Weights of a small GPT-style language model, trained from scratch on English Wikipedia.
Size: 4 heads of 64, vocabulary 8192.
Architecture: RMSNorm before each block, rotary positions, no biases in attention or MLP, untied embeddings, normalized queries and keys, capped logits.
Training: 461M tokens, 4802 steps.
Each number is 128 + 32 x the weight over its row's rms, rounded and kept within 0 to 255. Layers, rows and columns count from 0. Numbers have three digits each. The size before them is the row's rms in percent of the matrix's.

# up: layer 7 MLP up, 2048x256, rms 0.188, rows 1669-1721, columns 128-255
# down: layer 7 MLP down (transposed), 2048x256, rms 0.189, rows 1669-1720, columns 128-255
up1669 096:112145112099093129149120096101133157129123200161174135144200099141177047130142159104134082129068137152077148134164156100108116175119140078111191126142117089118107069172031110091128112111148150141147106132161155122171126134157132106099122130163143091176129105135162121081140120171159096052098178094150188125112132112108146165094104129181134184162156137136132119182197115133169079082139
down1669 096:114088101088152123152136124180160117123159128078130127099122098158145141183114109111127137131096074136156218140065093130061106147218126120184146081155131136135122116147144112151105100141108147118125054175134133113164113119122166160135164134088118121113133117174145103129081185105110189145118152133123089089108050108135205137156189142114101137101125088099110144073091161112126111174139
up1670 096:164151187124111130087132148178114096034155188143088111148115152127168093146142163103127130168122165145108128128221142189177085130122123126179125091101140130159149139184093160140137135155168140152128140139140170092148090153134122107130166114144110091157124139122126108132111133118193120136106142156118152155123099161144146152110175077182070109122091135088081127175131171161064145172147
down1670 097:116145157116108090142111145116174102152168147135120151173130151104147129112110155119129136161141094080174120146114086081099116103186069166093112108158133157107169117075083151190160077120145115153059093095173103121170163160135155166132140150102150142122128135106090108121175080098095120123187189154105159141164098032121134162156100121140102143161170183140133146150140153118078100155147
up1671 109:073108080090158173228113156112110131092102159211134083175146108140115165134106145150143172103056115081116091103154133120108153138150102080182104117177143065147152129116165137105129149150110188072101171152168144067116097127117105143141115108139109118194056123070066085163133175113182157140096096158173139152126136144110135103135097162181173129155134071138155145173109100136084094125194
down1671 100:130073121138081165105191151153136145146136109122147069145193096113099160140150162123156174151078124150145155142104196150156164165145143105166190148125149097077120134142161188202143078119114119167131121115091168152079144220074091107127142150160102119140193099128157085160147117134073095169175166088135146140136083129194087134123121071112080081135139148170095097095116070148133180162119
up1672 107:125143113175145109081122122161141105147141143086116138123164133075134164171157090085123084111136169073163137140113146163162124157082116068095150147142100091145138113103116173172130077150130106096101104198139098095096061109173147109134122125044095033124128129097117167165118160110132111103131089145142057134127080149124150136073141150176153084135158142158073137119148107164141085119104
down1672 101:126134125124163153080076108113163092136134175107118130145115188156192145179130180133060113147107141121082116200109132136127182110187119099073115144202115145142125064089103079115159136114167099095104144124123109124087091135181107082091135155117082113122115074105108116131162151088100069158165156140160170185113164153095144138180138139159162144126100076154135089153132092170128121185182
up1673 104:111189095143152134100147072185069186146175130197086200123118153128129104172106118168163111087155142101145190167086161159182111145126157155141115063138110088155128103138098161155059168168120095138158145130128097129130168134156116114141153131069139114124121124124119131138125120082165142191109143099094101109115106118103119126141087148114111149096157126113132175119185109159177093141114
down1673 110:109167157101181090119151077147122120157152146101121128155116069140187106100143104072182082152152134104131114144075154080183114148067096131169115116182138046084093116115183115175141155175069169137171082145202089089124124125092122155174143125079118115059187146107207106114143147110120121136153155118153159184142132132098173157147168185163138093098159129158150097189170096108113113148072
up1674 097:169094038173069110127123138228134139127077139139097103121115119102161138151121133111158133113085123092146125156089162088207144140153091166120127159152123074122140115218142136184064171139165104127076092133097129111128104124150123162121114161106096160061140133134097147162175132161068136154142109114126097169137060124126110053135116138139153183106107181134115112128113146165155213172090
down1674 100:104096138087115096142108125157112109115026155181050103114138077129109157091119141107063098122194127116110157133118139199089138133150078144078090158183092073077094131164219116134161144095143129133099127130130158115136106134121132122136129132104127088139161153107113081146163126102120108118160129134121072184100097106101075112131149156130144138096163100064107117132081142149132138128126
up1675 096:150120090126103221144067085121151187098151147140065183114106091154159162183106129148126152134150141120117111123184139121121125128119128153120162120086129146027106048117110111111114093148141098113145135116102118122081093116159155110095000109177108102162110095142146110120097190148114181133051103169111098129074110094110138115142080172155088113151146123112094105100106139151121157172112
down1675 101:141107103084112139119152116095123053147105148155120201095133147161127163138175102094124098185118192118116100151177198172155119188131209155079151110108143126156092109122189148152068141122115057073091091180122095090141121146154127109112125083144138132128090105145121151165136155059136114078128129128186154129149125122109142165118164133109115091154101105150079192192133157143123158126125
up1676 094:136115118098134138092117164130145165083117085112098111198201089133173125153137100074088113164178079092179149098141143054130123145164110132167076105072169098111183144128137137164127091134091122131133138114168154100148125123199149146153137190135150151146123124096146165113159158102169142090120148104165127106129097160158135136120149138106118094161147166046106115151142118125108045094120
down1676 092:064136155113121090141132128092140120096127194137109119132118116121110151116123152104157110103077131110100070145191105136129183103107162119158123189116049067150155164078125099126113188074145119201158173151086169137108057165175127117119114118149130121154115074128120126162083125188146110102160106185087117096104133133087115125100144129127159177100100161183157203148101167109135106138209
up1677 104:140074160080176154177109144175187115124168187110162148129133158149128147108071076143171075069158121150152116131111117148175150112144127142169191144095159072158123122184155133132096149082155138136133135086125173120162171053122111106147115118095137156157133131094099147138168141087106114161206098174136123140125093121124174111134098175142219126141184126093093109117116122082157140136110
down1677 102:087092057135077201136127154131123137111123105152106157106159101119099118032151204158157120126177113143182179201117128097100113108126094131126101130095103112116167142129195107157084147088087176134144113115104159182119096123117188147120110138151156133184180083074147065165117125153147065121142104125086146144154103110173107159122084124165103081093121118103157136146114085124158173152137
up1678 107:107102133125055144104085115121147139101171155112084143103144124137165176128147192107142158149077104066127138195207115233115133078113127128149163121142116067122159120202126148062081139074121160088175116151090126115147109124122167083163145132115169145110122085108150117117156143088121068113166090152178122136110153117101125143081117141124136133143203195101133149107110118097201124101121
down1678 101:142143153159151122153124080129157130066138088168138127105132165137124097092108132152136146090104118106150134136108147131111198069143140131097116118160057132093121180178128154093121186108122160148194116191130066146195104142157115152163145132103161139128158094155112119142103072116167063107136139156139137152098168160109126175130160182129136058152105155151138117099098161135140101056182
up1679 103:136118129102119140086137102135097117145095147115112141110158118164119187148139080108107130133102122064136142199132121153123167126149110114095173042110106067118073096184120092135150120171083160090139077074130106161128117157204146116129110122088147084167129113102122132118128152184159167114081137113100184109173120145108082132140159143134177087082164126160128224150161114091104111072126
down1679 097:125117145131118075069106139120115133166095189147107110102162200132132121117119128101137135080120130135152123125178168192178185106161181158134137084121104102069141117091141129138134113085053142083199116108097127122166135123173200141101125164088142163068114164125113106105136144183126130136162150061119126094128163140125101136146078128136138098139141146118126157201147138151115071131139
up1680 102:106083122094110146169166210108158136123151115139108100178119183072153085169096126081148151111103131118134155146139137114118053129141116162166086067090074091075157184139120117158108105130110077121122150115156069136123079086100136154122064138106133140118052092155106153112075135109148144130094093104125179112093141149119109160186138114172089119137163083114057129157182141167154105177125
down1680 097:064061108211104110158160104118144101121144149044100058135097101102085111132179088143098181146130156135130145099110155122132164100138099174130149141130120150215081060169105114119061114052138139092091161159120171113107155123069168098128099155158125128176128141186128116129125149141162106104137154138117119120106127152131107119148130141145148120132127118141170084117171129157141094134109
up1681 107:158078134157172130122109141093100072144133098079054142111157139126123129130134148104099111159152100146123113123121098136162136154144134130145116128077139112056134151115086089103157121057117105127163111152140133097153049126144096159154110113080194087116146160084165172136132146157176104111091148119140202116136077146152130110147140144095140097104126158148056117104083163120216186093152
down1681 104:168139102115131070088085126056112133143129057165120127081104179137119146110147147109168147126138127130105108129125168104144112158126158129159088134110161157159099142111107093110122146136094116202142087123130153125097128094122028131119084052083191122125166041176134095141153131206094067144129094068117093142130097181168097150063109089124114108139203136167156114127099097099202129148120
up1682 093:093108112165119137131154115141192113197129124090157131084126141114135076114088089108186073129172159095108144112114114116124101181125088111100106138100142172079119087129146133161099099109111161208066113150064128136109153099127113117128174134079100203091113205159157096130145125169088104147096148122141152116138138153116099125110189175134156130134124190097132099086201125075133114123128
down1682 093:152139119093133098160132140139113053095120099135122123152170063134122110110149152130050076129119121130138129141130138149143131113110133099098210141136175096155089165120107141109187108153108158137184118083133148174134149128109125100109132183201156054125107149141094158156159129153125132153149135123130109140174159135135137107083053140134091099130143087154087155126079193163081113126124
up1683 114:079140111094100181140086119111100150158118071102130118140133165134089127107105096099098121103118121153143118065120116136157101134165107107083112175114057075198085183182118164137163133122104105147161129148101144179143126126090103145134184096092099154135173115130143168188162101118207091068064163174134125145141109125094124168081088117145089108163099167174166140144068133154182161184172
down1683 114:102159142190145141147117134150152156135136152202101143167202111120166090094130052100144088138198104188130142121170115135094129125182111113117148122153123138148155139119120166100132103116068127179108154159118099097105114138119064093134116156181111138146147131132128120097119151212123172139130144100134117095156125131101153053091112143165161123085098186017173139138138156130162128105165
up1684 103:134152117155094099164106151132187144143146142090118112138105128136158153129129143135158142150124162130116098124139050135076130143171100130066160108127121175115189109103088102110092150107138161164090137102145111166113165114083139121099135162135150097174154120090077142148147141087086091074121109151153163178122140102174137072136178147116133134161130100156111111103155104187094093084183
down1684 101:188137179173137156181075139122078143139091135057174161139085135114122180149160097120171114105133133137061114139148143115155148121116120162153085125177149122125129138105114143119157118167105138122120200130138109200126141106123176125107073114151169120167155146124069112110149174098068130121163143173146088120099117132135153161191084115108124101146219062097113168128170152182196135076175
up1685 093:071134101114162122144157203110126114212096132137082130136166144153117088139115136121137155138203122191128076113138120140175061125162153168091115125169115128108104068173071147104195109129175102189046137129122074127066051119105082099130118161143160145124089121117130147103120068128170127112099116152119133177097149136140183146100190134102113131156170130127064147139138111082155155134156
down1685 090:114129109128118072183079116094109053127114130100103165100096156178112122115126152146147109133160137076171111084120121124151133129175135172133200159108120114141117102111083135146080134103121187121144161102133158117110096124119121148142127111130115117179137136165181147150156088139148168188150146168079177144211137193050124164142181097173124146142132138156130099154094114079122144110148
up1686 099:167072093145136188103140118117159118147141140152140111097131126108126172096085113080086033107079159127159140184109086120117136070091088149051125143134111102086082143066155101120138139157156156126141128135129129132137139076099153145150134083139151126179042177066157169118166143117142128128123139118150188175120165147190136109108146118097105136118133129053100163154214128127078123092106
down1686 097:123087092109191140090089118075112086058141133103090212138091082135092103115114135039076116160090104164058196142112103126173115138148103151152167154130178193153165158073169100171108121150123132130148130155138139086190138121190074119112179148097144118125131042124158102112076061099184109115170108167151137124170124096132117133135166098112107137126144130130070128116189181123160098156108
up1687 108:140075124134076085091098104100168143138102144071098097100110129106161146146078135098105131131093097118150111148177110117153154143176104128130089039127106122107150136134164123147151077195142149170122130123104173122103112128143217134112173135152150120106128167116095075164079165121085099134168088143160086129143102162110106104130099086151092099102144151131140143128132164140101134135111
down1687 099:116200175148168127172084113100134183119121162145108114132131097119136197195160162103061172166082162164106179105182148112105091138104111100077128138138076086186070098153121149147185168124138142158103137091124111131099114130092102142136109181119113122102088144076099064196136102135159140123056125092108118194111111112194099161054053141151124166125108102126149102115159194088129161060141
up1688 099:099093147159063125125162110099149138137120161092162138100081145062115178167136131135133078153180154121153151150163145162167147108152112068087131158143077142095100058144114107099103115111120167123135117136082127127089108062133145160124110116132163137122115094112116155096064126135130139123111097116083078167136028094095092189139178047172184118148123166123098157117133095105130127088086
down1688 103:125137148066124095091118118035142026101104152085073143083128144107098171093086112136123062155091089132121111150150103086152114089148152139140105150174166133156084147125111124159097146127121153106092128107168132123122137143166150130132128121149180137092138142176132175165200152179090136107116126124179124131096080145078160161205096157114089096133139142143119094075125150122113096074102
up1689 097:094151125063113094121165149165224105124141125088107113152137124133138136076174094169164155170073211154162136125141123135170166110116131132167197126101167119100177152169126157112156112102139095121097077134178144160100094140139135142095107109132129114120129154030114109107112127111117119164146103086158191127112138125197135071152153169080091102140147131163144101115159085163107105122113
down1689 102:059090109129119076087202123194120156125115152110109130170057214147127071113126144124154132139108149090198128165148173128144172096051104108120160105129141085115091112104115123083130130069114169155191132103150119115132106136148126136162113091125088115152083105096131152130149100114159116085136128159148169131112173077146119107181160203114144119113165160160155148142158119124110115141149
up1690 096:091145122107150158171117121125132098108140132110172131204158225170150091057165117124157101135077146156108096145156090155102095126118156134100076113085122119091140148151143154131145123107120109057125140112204073108167121167149143073175114141120183172184108142117137121133103126089191097083190113132184089134154095063177103109185204170129132138113144112148105147153116125115131131169135
down1690 091:161175171068116113127082107116074088176103108118160105130173108218155091182178123170118106116148138130109113083134115118155116135150173179149152146134126142201129169134134121102078147090130122162134103124069213189150131110151133165134153130214148108187176143142115126191086121122090134136091110185060129119126193095091173156077111088132149124172124156136147164109101130131142144113198
up1691 110:157120166140114125126120126056079128111087042116177147166099151141132145145069040103097127108122146113130130071091075129128139126104206109147143136163102152134151104177145126101113065152179079148132145078152136107158130092183128147092148172150154155076171156139104108137107114134135102226104129131151143147135122121145133132162203150109175114133141149048124139165184135121185192125093
down1691 109:124131105159156096135117082096137084110118160122138127141128082101085153148121108126103172147070126130161169102136117102143126115173140131158158159095085146171131130146139078138132152121104126126139112080116183054138132083113088091150108158146137158100081107228099079137130086118081073120166097166121096170110123101111100217130114133131133102117158139153113118161089138145145148139161
up1692 101:161094097126105124171122068113137150155131171128080092143162134101134167142080130105153164105157070093148123119185121125140113144147122157132194146133076044104077105118053115135140069103181136152079148076113101088110151099123107149175108159142148100168001084116164097166114123064118128114175128164144140099093079106143116114121089096119111141117141116083170117125099060133120178199125
down1692 103:148089099153148075133145107103151145065187127093126083118125163098137155171098159137088111075148123083151127097113144119117114188122148166141120144162084118175127121140116093101167056100142135165147185078135080065137086117135105061158136102158136192144133081126155080130176139131170100156089132186127126093104154170135163148150039086190066111131163101099192150156138111138149144132134
up1693 107:133114123126080125112119099169136141097141070092093098079207098067112088192121141125110104120150138118199108115129154117116097053088163128089142041113099160074135099156121189128119148114082133156122127141156150115081121100151125174121168126139142117124118127113105109073129132159130103118088107135140144102130140081102148071132134156134153097166155112178079137136134197147119112162148
down1693 097:134143161156125173043142150112163105177111173111091135113167146128118130176170133105128093166073116127113108122116118092097202101095074133153206152080156112125106157094120130133117139128121086134164105165166100124070158147005104144134148176141107173180148086136085147122108070147088177110148121142122122086119078132139111132126159083127118093111096099138145139109194069083072102134184
up1694 108:161146114038080169135098141112093153082103170144062052106164135147152184165124091066117133136136111130148088126119102145102157119115135102157147089145173110156098150125124169120112111067086087155168138145101155127130130101097143089174101144117095138113093142128185139131172154153152156197127133082100194152148151112071139086187118160116096076138172147171147217147199110144096105145113
down1694 103:162166139138091106138113093092139167108113146098119169099162183152140191104087125172080141128099130098074115154138159148109049176107095180125120128077107060153107186128103182124086125170146104129158140129138156136120111048114148147139136124126053119128128086152155081180164148123072129177135115114096180060077119120148130151169111078157092152102157121138137110170131133122140140141121
up1695 093:083107145105201207153076129144134171129131081136071148170133074136119108109114133112171130163128186099167129160130146131157138160135207107195127106143145166130094155154146147101116148184096111092075134127123121138144147129123169139169078126183118170103137135095121115147085094108128137076118123137108110203117139121156146114118145121115130076158089065117179095134172093122122122070104
down1695 093:212116150092125105114092104099148146112144154111079142152092100175165153153169191157167134065085132178156194134182163098132174181092140137141074136175173102092062127142134088109140119166162120108117122074127094129112165096096137102148100140149117092090124095131132103143070086111124126132120133135110118076104139170133106091119146143117145153123191179165167179148127174198094092104102
up1696 088:144167122057126109135097122099185140056107101194216065133148151129142122124050125142081163119111134147177117083093098118173143116105122093139128125111146171105118139146178110159113099152106141134057145135124090119127128113160164110108122040181070134105089129196120124172116172169074091133091169126150124056114130144130154084131093145109138039111084143170087079156096151173090131081093
down1696 100:145082113170136149101093130136141120132128113149142125105111158143173207151129170159132124162105174138100208146136133137104131128086108179125164137133145134153090172078121165078104119105120113134181130134101201180183104094085206135195119136169105158140205097075120157133078197102118103094184116120096106200128084135107122130124144116112154099126179175133146117119121173145123076187125
up1697 106:154129097131103126096132114154128100190172109171135127136137167065132106185143048166140113191125122149119134106114121120146151109106115121132102031153092111097079129086144199193115075130128089146173145130158138133170106128164100107189166134103151135110134133131169137101109092142130173160085132152154132089103120121091113087159165108147126119090200092105109127120127094193153151190112
down1697 099:166102109108081139146207096095169120064090202084155108156129200094127143101107196155086168169093122152155133137130128103110122094097128193117125142152122123136138099154094086119117142112078143077101057083123126154077137107112169167182132117106095106123163097102064182139175162094214117119175119127125073087101164135153074125041089107110113130110095154161154137109169108185129136129136
up1698 091:160155125100175146147149106099159177124118114116081118113088051157135190171131130148134113124121167135096084103180159143169150090087119118061139105170209110075119058107091130119131134141117134143145147133152129078121084143137115155089156112141197156130134111100109120146078109087119164070123134130155150115117106202171127135143129162100110171127118151103174132138135125200156109153105
down1698 087:100092106157144158120089071143126096123114129137138101120173164121134126129132144122114086075139165119134158109122082095124204140101133096123108075127186156125139101160181150136103164158151132115172161117138162071140102150127178105163171154068130125162071206115162103178107109163083140122067140137164116116103102111114123157096074206142118150130085060152089068074105134207142108132136
up1699 100:139138099100132156110128121171188123173194104160080119076192097078135157130121178123124160041090102122140115121100151124107120113109078097121154133179138136093082107151093121196105170143121098135152109074149098115129153134102070086110120143142128230134089121174109165137139090162120123120112161194134098159116082113128134058089134127114089176054159132113118107130080133172126148128093
down1699 107:110133140128137101141089101160071133146091103137145168137070076110168132133152098108184115121152187169154161163111144190126068075074150090144112110199089168105150120179154155073123145100167211163117101166230117145068107082127140182159169069096160152078134103106143122127152118144123100089137155129106137169103109062122127117117145144124156114149157132176143159126153148180135081157115
up1700 099:128073127128180164135089050202087150101141118166094127142142135123138184079135155095111150091155125160112132113140131167175140118106146142113126108086112146077169134186141129043181154120188132097215083145141145098112123135152138134148138140122189098098100139134122176093171118139137106127145143174075118104173115076066108109077175115156103095156107190137092192125157122143111093066090
down1700 103:131181121179148157097114167110130063142116145158136065126110128121040121093156096091145140131126165112052175096068148028159121151135140154188112127159061170123069156124128143129143170129150140131086083137194174121117091119081111157148135146144168127193149163116132176148136103088149094162082147091112109114166090114117169156137110088082178112139092138101063129143133172088116114135137
up1701 108:138132144074141119111082111153092112127106153112028148106135084157090106097108066129135113110121129137193124131103088151155137148203119109097112183128157115112122098070164154107146179141145171135090129186170050119094160144145082117127109146130148092112135135131132144154080169137081136109148192142118210124114147080144143051143155116132119178103160159176130095172074185116112162165153
down1701 103:107163108094118134193113138142092151153153055107131092116168200119097147170162080164096132143167093100148105174114082176178168148108164123094179174107126147103109079117184209101100098148128145108128094084121117083090115169109104169158177110163110098143081168115147092162083149147141144089116089115098150153120117083098137072118164114126103088128116082117161123106094120099168192128096
up1702 111:174121108133090078135120160168138144148107137115135127136189136066159167158085132121114122122164119154118161068103119164131099119089129162187111103148148133108123104138182184129063067122095107150099121157178086136176153075144177137161147139115123179143175164175100170107160142089106163154156108148084140119122105143149129129213092145122093086199166123121090097129163142146162169120100
down1702 107:076129146092152098152143158149145169099140149140126147140099085155112193096176110156143181143092108113142130092030071170175083133152093165148163133095134131173124086162177171122166194099126116143163155115165109114151109137119143135158122081115096102114166147133149128115142107124148155105147142089069076137149098147179095134126108110112102127066079138123182145105133173150180087139089
up1703 101:089126141139121126131135079110109108182091162174117147099066128156101139160095134075103080125134146145117154095191189159116107169173183106134097135134108102155093073094111152088073122135112147097077111153129083143115156141124140149136129153104160110119108088115039110087195096111152116113103165159136099112127120137109151045138106106123108128133096153089142160170088128127144223116197
down1703 099:101071130084165148132138087104122079082158100131139129087077107139157150136123123149161124132108095159157131127143082130106096171156180110156128143121199147170106143129156154165081117156091102124143124175159106185179090169122126126072094222148128141128141089124114135185104070097075158142117086110192141126086097128083145118066105099120083114105099113070089141162180135138127137130155
up1704 107:130086166092156151119185143117130165127156159107171150180180133164086131111092112165066122096119096096086088130132086132132108155143146121130118095130134087085109086110143199120139128084162102175168144122134099100126100116136153105113115135166139062134144135100158116161129135119121064159089153111121113098158136136181097127169130109109117136106124130156125130124137105132152082062178
down1704 098:159153143114126102109159157147140121117141159102067143086160109133091145143116072155182148110121155142148195134155134182105079224179124122086124156118160051138096113151156097112080131115160136140154107128096128163101095105086157066165159171138133073058126161154089160104184072140108139067140127188091124140098146163086124112144205128097093127108117166131141111120113056169203116096114
up1705 099:167168138105129107168128095140088135170170105135111171143107109108164144155132133157147128107124127089069112113088120142083123122081105128130031097101126069128104146122081110128058100091125058175096156121136092149173140097131125133106143116133142148181119174125078163166084108092158119143080185166151101129139138120090159052127070144109141169142125107122117131137178113153127142215185
down1705 099:229168087135071179082159108168155142104134083138115142111120157178141103112159127182130153184127137106115187139124095137151100191135126157130098143108106111105079115083129146126146130107136090027173096156154112103127137148103113119113158160076073133118122096071136141114128080100063095141184142205062135136134139161130146133118094146139144135175148115147092135090120174147087121121107
up1706 110:086157139119138160106045137125186154066153094148102122175101124131132130147141122124191108118134134107094158078122155195118156128136088123094141136088148107108134061119122112124150185113144146102096113171108159112116125151094105101062179123116124119131171140111121169138072141159163158143124115099155152127114108089123104088130128134133156119220137157122110121090080098132169102119178
down1706 107:116114192161162099212103151105156108175110151126088129121099095064166109191120132180149119064176105139061109113187147123093142112145172153202158149160121111109143127132128147152158068128183075098063101137184130120105164116100127095093132197103079127160095136158103134101150148155148113133086147161133118158122179149075120131139138151165133177163141114151121135095130149166138053195083
up1707 112:120090134108137063134163142119118111155071128123145168101147075066133149134098112112161150122056099155114127135081161159150078097111191154134107079153148121095108149137176056153125148120135112173150169115143099098051192100157174225073144088177166089150155153121159175188199071130116139131122133112104112102106140130161079088167151137165125139162123103156115144129099122181120131133135
down1707 107:144135121129084097150203049089146093080078161124147151098154097154133137107127133120151181083109152108119107155130233157138156156142135125178125015122144077128195143119075113162126079119126104092064112101107106139107161121138131174104143176153088106138129162108130133123188112144138183078091122112113152149162112125190111078073114123103060106096164152100141100072119080085145126130093
up1708 094:106096104111110196139165099079101133083187173179029132129104171151137139133132120124125100122155128193101086106107183102080141141092167143105151145165120112101130062111088114166084154136081173088079083151112093057111090100100129174132169124077141194102099122084110111094129116139146180148125113140148121130131153125109114117148112147074202128145152159103190127095108108189144121095119
down1708 087:141129173135095166078145138120167088127126102141102103093126133118112159140127135156136119123166145097162093147198181108144083141138113045138086120152061096202150206133108104136071098181074123171131164097175108118145105129088194148118108133078116139157116107146093151176111106169137154146118149137111161124191146064155093054169095182125154139121185168094134122098118148141102116166096
up1709 101:140137116108046157162158142126132106101104073118200165068139151163164149114078074042145082169133116128137170172102141144044113148119133134124093157118102084090134122194148120087113105122105125165159149132115121107111050105141089088166158149095121132159143080070116104076147172100136112152165089130117145127137071118135148154052111145170117137123132159087164125155144144130098054138121
down1709 100:142138111135197122164139123139109107171130086140125067201185130113112154106142131189109057134133068134062103107117094114146143151178144184125116120138141110116124063057099050150127130129090110125113086109092115123123183104104165164148102153096078123063170032093090101071114176130185111087157177143138167144137144125096140168133138078107127103200132094118143132143166066158099155130109
up1710 085:069088093095141111118100173127145142166189152108158178163095143072150136100123115093103153057091182127134178160131168128107129028158154076106142211114083076082168134132147103095125110160154170095156202143057133146108149112116160100149090167180130141124072106177087106133107108123189134110136187102137159181141087095067112116130132165169134138116146141148151137161162146138105117097128
down1710 089:153090150129089063095089115098091080154076123124100109101137091167065181119139082136113137141123204102115077176089152061184095114143116141165102098150130134136082149058126180112109143116152114123138109133187106111064121199162122085098149141112112155126157079115097125095110086109094103173171143146105143111168113126128109093185101110083114176160075190177177080049147147120127103097156
up1711 110:134125093163157165168086202141127121094150078111146136125178087089184141117138163130159065190157114097155145074115127148204162089150217191090104069167071175192116085111162157109143126194151121170158157095133128141031128129163137071153113133121176138144098183079159103108166081115085108143144099124171136117114122111108149132127141186112052087077123158096105175100154113132152140102084
down1711 108:151116151143143133142143014111109163095217160139169099162144109105069146125073113114151136138153143112115125121100110153142087174110162158141126122108127113147076120099124166140123115142099206157115048119071146147082148167131124112157168072145091155136125148142152139139094097117156107116138063112099131116106181136130135108106143140130125112110155141129091176078075066080159145110102
up1712 098:126077129108160114166111167153124132133111115091136139153175128122150110148137122122122174134129118137107188180146104154141165160150151128151129074156155168090144106163125152106045154075113143094138153152098093173125154111192081139149109113165140099167128153074057114080126106104123088176127163099179112097137178144110118208081141102136041118179082105137168116087162162156114110117022
down1712 093:123166157129146085152194124135103128123087117123125087184121163125131106128126092194109130098131156112102109136189183050145125189192084122104101090114139115124117084103104118118145142204098119160128142170178137137111087096138164145158163099080124119155167133057181134138123140073120111109062111203102110093115155106101140134104155137129130118159076070107151117126127180180100162124065
up1713 108:128152119000100132149108166136112136132170107111182104160150070155074083121124143150116082111170183145101146155124140171090178159107140155071073168072134129081112149130153116117118112138127074114150115176113156127132102141196118111096132120170119113196112210205094128117143097106107147087077195138113176137125110060147133099115171126198110101152154132087110131087114123073097138131154
down1713 094:128155110123146132109106088127094169105158168114133133127124057159141134112152114151070166148146109122130125116141127140150083165158173131151115150122110167105104154107124066151107165154142091141144072141079136127127114153121078180122117153139133117136088118108108117103092146100109162105171157119087098167103129059156191157145121155130170121116119172103133136111130161068130148131108
up1714 105:103159107096165127153065157114192180134124126120137168108105105174140122099101107103152176155047117123161121096157120213183132103133124159129178125079146063030108145187141081147129179109088144118109194153118062128104146085108128156079171076083149103150113160138080120133126134139158177157160136094087149120137146177156105128051092119127143151171139154133109141126095163132132103146088
down1714 095:095138070149115146129116111119125111133085122148112115111112099129135075106169089144086124171095129088110087117067131135105097141145140146144115150118156122142164149121151096201117149156165130095154132139180048073135130173106126117082231177070133181158148151140113076181138111144066112144101076051109154147136174116135099084118145143084151114088154096136131136088148178090128130109133
up1715 104:121160132164081091069118132103157142152192128098106141142150171185136098133149047047115213129175142142143105174107115178143095060170180191159139139064125105064190090134090126146108163158171140143130153138132144157109111116140110151032127150176141168122098150121119119161072200127177105157124217124124155091075138158112150112107097155082069105149108125089112164151101170121100131118175
down1715 106:098131087154090184098124188165138126091143095158098151123146105203100125117093078131163125141168130126117128119131153155144137134169148123106123123082093147102089209144142092158121157150138126167203130161121071136140144207190127114129173133150123110129198131126099054142130167097242118156174166121129126140123197137143109126134123197126136170120159119130108157104105120158064143148166
up1716 096:207138136105109168128096159152115122096084143147080089043128165122103101099096141182114118190086121125141081085113073183113164140175083145107146152153078145118189097111140114146121137106146154111109126138124107129133152156146127149077136103152106142080164157114139177109124135175176087173127154053162145081142067108151097091087176111105141161127144173155138147081162158172175165120175
down1716 100:173166146116036110087089171152117062108111125191140100135196114164122148133105115144113135133142163141147135071154157096173142105156149151118174168124144109095121163204208094131101130110114150092083128088097146129074163142158086078108185121127146088102107132113135128109107153122166177120148080155137165168084102104111125118087194115158141134091121117191070177098128150148117161137110
up1717 116:156137094104136156059141123095179113136103170119087085102146158103165183071086189119067135148172165138174160102121112159124116109150122120093081146096107088108077116097082093104124113152094126084109146080181113062121183123114188131087080128135098143091078131120106112172134145157123033199120104103158160101148135103170109123158134103080103143103202109160095169134117131151137122200124
down1717 118:170110105108140129147174157119188105125078157123141159083227090096124078059111161114057152134081115095127198150136120132138136140151107148074173136118098121139083148105180153128138083156099126118139151147143141130138137128158181150095134162131128148130127081168093111101093152044140151195127133109155133146118113094164143075145124148162120156152141133139163143170104137155099089110140
up1718 105:191127132035153159214123166143117102122120135098092119123091105142110178073141091110080152129047177116119153199100097148124105117090124209073123147127135131179163140142122100112130138109148120128072126084124123147184105114110120107108149136131140154120105139135080138115152075121110135098102155196187156085093135105082139101162124160113130124182136138167090181151157119170158146106128
down1718 094:162125165127138160108120153108102152193145115084148164107106058123176129098109174102084059169154084093189157086152150144110103156074079143141141218088137157118101177082132110149161104135119102124122062125117167159137137110124079118067176116171128123125146059126155071110090108048167137095123102143214091125132107111071124109140119190181142133142092115136127073132126142140106156132130
up1719 094:133152178138175167118078118115153139156061169148091146122168116125091138156164184144151087089114145109107107114103128121118165103114117175136089109092145110125122144186075134121106151149091123165106125137151085113141157168100146205139123134119162169117093162085128172044157134179183137100122140143164163129121093081123095079151111158195124111135150065093105142090099073109087138154168
down1719 096:089083149104119129130129115135120104093086178167105115159091108136142065102141111106146130158176161153109127166061146156124118128093098137115143170105134124118105092121117173205110103133127165103099069077122092121090113116080140083172139131125173148127154128139109162175144151088109140141078141174117121130145049142099117135132147102089147113188158108145171114141154121163104056149113
up1720 099:151153169146171144144166108092130124180127110148194136147152130125068163128171041140102093081159133147126157069097116180126151124163176080111137119085152111131073171118143105122137156139096121178110093169159116071102142123156133099146164057131163133191062113197128142140109073143158093152140103112165103141117105110126171128162123057155132158143107164163140135171059131149149101170093
down1720 100:128143142113076143143130140176132064136142068122098135119125120152238146175166132140179146123085110151181123133127139102121123149133176129133138138175115218145152142129146184145105120112128128134130083141115082107104136116118130145121128147157076158173094160078144170123160144129061164113067106113210119157140043142139088152140155175088112113126119129144115108157071141055099113123135
up1721 101:139096159120064091146106139187130121115178114156150098160208127167105159093100116130176105090121157129182099155148148146174107134186117123154105108165106168116125146142059163115130124107074208115163152109131091117160186106154102158066190153096162122114132093145121146167163176105165142152121173133141147154082097128144157109168123133126165095156125174125130110141109094081156146203136